Weights of a small GPT-style language model, trained from scratch on English Wikipedia: RMSNorm before each block.
Each number is 50 + 12 x the weight over its row's rms, rounded and kept within 0 to 99. Layers, rows and columns count from 0. The size before them is the row's rms in percent of the matrix's.

# layer 4 attention value, 320x320, rms 0.173, rows 0-50, columns 192-255
105:33 43 44 58 59 45 59 39 38 94 33 36 48 36 35 49 52 40 43 57 37 49 32 31 47 47 49 53 27 34 43 42 82 49 47 33 33 54 42 41 46 44 67 76 52 54 53 43 39 60 59 47 51 38 58 48 60 53 77 40 65 63 63 38
113:35 23 55 60 85 64 71 38 55 52 34 53 41 63 58 43 60 61 36 37 45 66 54 49 48 38 40 33 25 63 54 53 61 46 62 43 60 47 33 60 65 28 52 56 59 42 41 35 69 47 65 67 41 41 47 52 45 68 62 51 55 61 51 53
101:57 45 37 52 41 62 51 65 45 77 34 48 81 56 50 41 50 52 39 41 49 63 45 30 56 76 64 68 46 57 37 63 38 46 63 38 58 50 27 57 34 40 66 52 46 50 47 50 49 52 62 51 48 52 62 45 32 44 37 45 45 60 61 52
112:51 62 67 37 70 89 49 33 32 49 55 33 32 50 64 42 37 60 21 41 51 52 46 44 52 38 50 46 57 58 54 63 40 38 42 59 36 51 67 44 53 48 44 47 47 46 50 50 31 45 35 56 44 59 54 37 47 57 27 42 48 55 75 49
106:66 52 50 58 51 46 34 37 57 50 42 46 25 56 41 41 60 70 37 60 36 42 46 64 47 44 41 41 56 52 41 40 39 57 36 29 35 50 33 46 50 50 46 34 27 44 51 65 62 42 51 55 55 55 49 69 34 55 61 44 64 69 44 50
110:52 44 41 56 51 50 53 59 56 41 25 42 64 49 62 38 62 51 49 62 55 29 68 54 49 41 63 35 28 36 26 50 64 30 60 42 55 59 40 45 38 16 56 48 36 36 43 49 52 73 58 48 31 23 63 66 62 60 52 64 38 72 64 55
113:60 75 62 68 33 56 60 64 58 36 55 47 38 31 67 47 50 61 48 49 27 41 54 38 33 53 38 56 36 79 41 65 68 46 63 50 66 24 28 66 58 48 64 41 57 33 40 55 34 58 56 34 36 83 52 52 22 28 53 48 45 41 41 44
110:47 54 18 46 47 37 61 37 39 46 54 50 56 36 55 45 38 52 52 50 55 48 56 54 61 40 30 57 32 33 53 53 39 50 44 35 39 58 57 74 43 48 40 36 57 57 47 36 63 44 46 41 53 46 43 52 51 62 41 52 55 65 53 80
115:27 54 55 31 65 60 50 39 52 83 37 33 48 61 59 36 58 45 63 47 64 40 37 43 56 65 48 46 60 61 69 43 57 55 41 22 46 56 42 33 52 47 40 53 45 41 48 64 55 36 55 56 63 49 60 60 38 39 44 65 52 57 40 48
112:34 43 42 38 62 56 40 65 62 44 24 52 52 51 43 57 64 54 53 68 43 77 43 49 51 19 33 55 41 25 74 65 58 50 61 48 57 55 52 49 44 42 67 69 52 42 53 61 73 56 51 55 43 69 73 47 50 28 48 56 77 65 39 61
106:60 72 51 49 18 40 53 56 50 58 40 43 32 67 50 58 44 52 41 41 54 34 54 32 41 61 53 56 43 44 52 39 41 52 50 65 47 34 51 38 56 42 55 42 63 53 84 64 59 50 47 46 54 54 49 59 73 39 38 51 60 53 55 53
102:31 59 37 61 51 36 48 55 54 68 46 57 51 35 38 52 54 64 47 39 33 45 57 65 54 46 46 48 47 58 51 30 55 49 43 65 51 50 39 54 49 53 29 12 53 32 63 40 62 43 41 42 63 67 63 36 55 64 57 39 67 58 50 66
110:51 50 52 17 44 55 36 46 40 41 69 38 40 56 50 62 61 66 69 49 25 56 36 64 25 54 43 60 75 74 59 42 52 44 53 40 49 52 41 71 49 60 34 39 44 49 69 56 61 23 60 36 61 52 38 46 58 44 44 46 59 48 36 78
123:53 28 37 56 57 46 62 57 68 47 43 61 64 40 68 52 57 41 33 43 63 74 51 53 65 27 38 49 25 58 35 55 54 67 47 65 22 73 51 60 39 44 57 43 33 59 30 53 44 54 30 38 56 32 68 51 37 47 52 63 51 46 56 57
107:66 43 57 56 82 37 27 56 55 68 42 46 30 45 56 47 40 49 50 59 56 48 60 56 63 47 52 50 48 44 58 53 38 64 61 41 35 47 54 33 37 39 61 35 48 56 47 52 47 52 41 41 54 39 43 77 57 49 41 57 42 59 79 47
110:44 56 44 54 62 51 41 47 52 54 59 47 71 48 50 73 47 54 46 52 36 26 57 54 36 55 49 75 59 64 26 57 66 49 75 67 57 71 57 42 49 37 44 55 59 42 62 54 47 48 34 53 29 59 24 55 53 35 35 43 45 45 46 47
108:66 61 60 42 48 37 52 49 45 32 39 46 39 74 49 37 61 32 50 61 54 74 44 54 51 35 61 65 30 58 57 32 50 69 41 47 50 38 42 63 71 58 32 44 47 48 70 35 68 59 46 55 56 47 39 44 57 60 40 76 71 37 45 63
109:53 55 47 56 68 38 42 24 54 34 53 58 53 58 60 48 33 42 40 53 66 24 58 63 62 73 65 41 35 49 27 72 49 49 57 42 26 44 62 61 67 71 46 38 45 47 78 64 33 61 65 62 60 46 49 59 41 38 51 52 46 53 59 46
103:47 50 62 52 67 66 49 84 57 52 45 44 49 44 31 35 50 32 68 58 57 21 46 49 44 51 53 38 38 72 36 46 46 42 52 35 61 50 51 40 42 50 35 36 61 80 35 38 66 33 62 52 51 43 56 58 58 58 51 52 67 43 41 43
103:58 78 51 44 50 53 41 52 27 40 31 14 52 55 53 46 58 49 37 45 47 38 51 41 56 55 41 57 50 37 59 76 46 58 59 50 58 48 49 48 47 45 53 60 41 55 59 50 59 77 56 64 76 53 38 56 58 49 62 40 54 45 52 57
108:32 44 63 52 67 57 43 83 50 40 40 61 55 36 58 41 62 42 47 57 30 54 32 56 44 61 47 47 51 37 62 39 63 45 50 63 47 50 59 39 62 53 33 71 66 62 44 77 50 46 44 60 55 41 62 56 59 61 66 38 51 52 40 64
107:51 68 50 84 47 53 38 52 52 57 37 39 60 65 58 40 41 49 46 46 65 68 39 59 55 42 53 33 43 65 66 44 30 44 52 49 28 48 59 57 62 53 62 40 45 66 42 61 59 58 56 26 50 43 55 51 51 60 72 48 44 35 44 68
101:63 41 33 55 61 74 76 54 54 75 33 48 46 39 61 67 31 41 58 49 57 73 40 47 75 36 39 49 44 69 60 42 54 38 44 45 37 45 33 66 55 69 43 85 47 44 30 30 55 33 57 61 60 47 47 53 36 51 50 62 65 35 41 30
112:53 70 55 56 34 25 47 30 55 57 65 44 31 25 62 37 56 54 38 26 73 54 47 52 76 54 47 68 69 53 58 50 55 75 54 52 59 31 46 40 39 63 39 57 55 49 50 47 55 58 64 53 63 59 51 42 64 68 61 58 34 28 67 57
111:52 42 62 29 65 52 60 60 40 77 48 37 32 47 56 60 57 46 34 60 58 35 58 62 63 51 50 44 38 59 35 55 54 58 46 49 36 53 55 53 45 49 41 58 54 47 43 58 38 49 46 63 57 44 58 49 47 31 41 50 25 66 50 59
114:42 35 31 44 55 54 57 64 34 54 58 44 68 69 69 30 49 38 37 65 59 58 61 36 58 61 37 40 52 46 37 44 50 33 44 55 51 57 58 44 48 60 64 43 47 45 42 31 77 45 67 49 47 65 48 54 43 58 31 64 44 42 71 47
117:51 40 67 33 51 53 58 52 47 46 48 54 57 19 58 28 34 60 39 60 33 24 31 50 38 67 38 57 41 52 50 60 73 36 53 52 49 51 45 52 42 55 54 10 65 47 47 73 50 59 52 39 56 45 50 66 57 54 38 48 48 26 38 34
117:33 56 43 41 52 40 44 53 60 45 45 20 45 49 56 37 56 45 54 45 53 58 63 56 25 48 35 41 53 66 55 54 47 52 54 34 23 64 44 40 67 56 56 57 56 37 33 62 46 53 45 51 52 48 57 41 71 59 55 43 58 60 34 49
106:30 55 44 48 45 66 70 52 48 54 35 41 51 62 45 51 56 43 55 28 51 38 67 55 30 71 34 40 67 40 42 50 42 42 81 48 61 47 55 30 36 60 47 67 21 24 48 55 39 43 62 30 51 68 47 61 56 53 46 66 37 52 51 53
115:40 51 77 32 59 42 60 50 48 68 59 34 45 52 57 57 36 66 63 37 51 74 59 54 44 61 45 54 29 51 69 58 49 47 53 58 33 50 34 48 70 60 71 47 49 53 56 40 35 54 47 58 60 42 88 28 48 52 53 45 15 48 29 64
107:53 47 60 59 37 38 48 37 74 43 58 55 29 58 50 46 49 36 55 74 46 34 62 39 58 58 55 43 55 46 28 45 54 49 51 22 70 27 38 42 49 40 44 57 45 38 63 39 48 32 60 57 61 54 63 47 45 59 57 25 23 56 58 24
118:38 32 58 20 45 41 44 68 54 52 39 73 75 51 31 55 50 48 44 57 25 51 33 51 46 46 54 45 47 67 38 69 45 51 63 49 40 60 50 68 47 56 69 41 44 33 34 51 38 53 56 54 44 58 45 73 45 39 50 49 64 34 52 63
100:42 37 51 70 60 36 60 38 49 40 45 77 67 50 48 56 60 68 23 59 35 40 62 36 54 38 37 56 45 64 25 59 53 39 55 75 75 57 45 49 62 55 45 65 17 51 51 66 60 67 41 55 61 51 44 52 50 52 31 58 58 41 46 51
092:53 39 44 38 70 55 45 56 58 41 45 61 41 53 62 59 51 62 35 63 25 55 45 34 13 67 39 44 53 50 62 57 54 34 70 61 51 43 76 53 50 63 49 62 28 15 40 48 45 67 61 43 49 30 45 64 53 34 58 46 38 53 56 25
097:46 40 72 60 32 46 56 50 48 35 54 48 49 70 77 27 46 47 46 59 45 39 64 56 41 50 53 41 73 20 48 42 53 47 45 39 68 51 36 65 59 61 29 47 38 40 45 76 55 42 40 55 66 66 41 54 40 28 56 35 44 50 41 19
101:55 43 53 38 58 47 48 55 64 63 53 44 37 55 37 34 65 48 53 25 21 73 41 60 46 57 64 47 46 52 30 67 57 53 49 15 60 41 69 41 24 80 43 43 44 36 42 27 58 47 56 34 54 58 42 65 37 50 51 47 39 60 49 49
101:49 53 83 63 42 51 57 38 45 48 69 32 64 41 49 50 51 59 32 54 56 59 54 60 21 59 49 39 41 50 37 50 41 50 40 35 14 54 48 57 35 54 41 44 29 51 50 58 64 38 56 49 58 55 45 62 54 51 58 53 71 57 56 55
101:51 44 51 28 50 45 41 57 52 61 46 55 54 26 73 58 48 60 56 48 72 52 42 28 52 56 58 56 31 44 76 51 51 48 57 76 49 42 74 60 38 45 41 59 53 62 68 16 61 39 63 66 51 46 52 60 59 42 70 54 57 52 56 31
098:64 38 62 40 58 71 27 44 53 71 48 37 44 58 43 31 65 49 49 51 40 58 32 38 44 44 40 21 55 33 59 44 45 55 55 28 44 33 64 65 54 62 66 55 44 54 45 27 53 40 34 80 56 29 41 64 63 33 60 66 43 44 47 34
095:57 49 43 30 67 50 47 54 36 35 42 49 81 38 56 38 72 44 38 50 52 46 50 50 37 40 59 60 50 40 59 56 38 65 42 37 35 54 45 45 56 46 56 66 34 44 54 46 55 63 39 56 59 52 50 40 60 32 49 46 66 79 42 57
095:64 32 57 58 43 58 40 73 57 37 43 42 32 53 41 47 48 76 69 50 46 47 70 48 68 48 61 74 55 52 38 53 58 44 70 58 34 48 52 42 40 60 55 57 56 47 30 56 48 60 38 42 44 36 53 40 66 58 48 58 33 65 53 46
093:43 53 56 49 68 54 59 50 64 63 54 58 49 74 46 43 44 53 59 60 58 54 52 46 48 48 21 64 40 64 75 35 38 56 46 52 40 54 51 61 59 67 29 53 61 41 33 57 66 54 58 28 59 74 62 57 44 58 46 66 51 55 64 30
094:57 26 47 56 65 67 45 62 56 46 63 42 34 44 66 72 47 54 44 57 41 54 80 47 49 44 61 69 55 65 51 43 35 31 19 44 62 30 66 40 60 44 41 38 57 51 53 59 53 38 44 46 45 49 54 65 66 52 30 51 53 52 57 34
094:60 61 53 33 39 46 53 44 67 39 90 36 44 60 40 53 50 46 57 55 33 47 57 51 53 48 46 47 46 40 48 58 62 43 71 57 70 63 52 60 73 75 43 52 49 72 67 36 54 51 50 40 68 56 67 53 42 65 67 53 65 34 45 50
097:45 59 53 47 49 54 53 49 22 47 56 67 33 57 36 41 36 69 59 64 46 62 50 36 35 28 39 51 59 46 34 50 44 35 46 28 56 37 47 41 50 60 55 39 58 58 59 36 24 32 24 65 59 45 32 52 41 66 49 44 37 54 53 45
098:42 42 46 53 52 65 54 53 29 47 47 58 19 57 61 47 69 57 68 35 38 38 33 60 76 49 60 40 61 52 60 41 58 47 59 31 55 50 75 41 55 36 68 53 42 50 39 43 37 49 47 49 58 23 39 50 66 11 62 64 39 38 32 46
094:61 60 58 59 45 49 48 45 58 56 53 44 61 72 37 49 53 39 43 67 74 27 35 54 52 40 63 42 44 54 79 42 53 48 49 66 68 52 77 41 31 57 44 74 58 39 47 34 50 42 42 37 45 48 27 58 45 43 21 38 49 53 30 69
098:63 49 47 53 37 47 48 27 59 47 60 39 47 52 51 58 50 64 51 41 56 51 53 51 34 35 20 57 42 70 57 24 38 47 43 48 53 57 44 51 52 33 64 32 48 41 50 58 44 37 47 35 45 47 48 46 61 39 37 41 36 50 42 59
098:64 52 43 51 29 47 59 61 45 59 46 36 43 26 43 47 61 55 52 49 58 47 34 38 42 56 57 23 53 61 52 47 26 56 35 32 37 44 57 49 39 27 42 34 53 56 47 50 48 18 45 54 45 50 57 48 35 33 42 43 52 47 73 66
100:44 50 73 61 42 34 49 65 34 45 50 52 45 45 64 71 47 40 29 41 51 43 26 41 58 41 70 57 37 52 76 67 44 82 71 18 46 72 76 46 63 48 33 41 73 62 41 46 41 30 36 43 45 54 41 43 50 64 47 52 48 47 59 34
098:60 42 44 65 41 68 72 73 41 36 60 30 45 59 64 64 52 61 46 36 52 51 60 65 60 35 42 37 45 45 31 42 31 80 47 40 44 64 48 41 34 64 53 48 49 49 35 55 55 49 57 55 46 52 47 55 72 45 47 42 50 38 54 48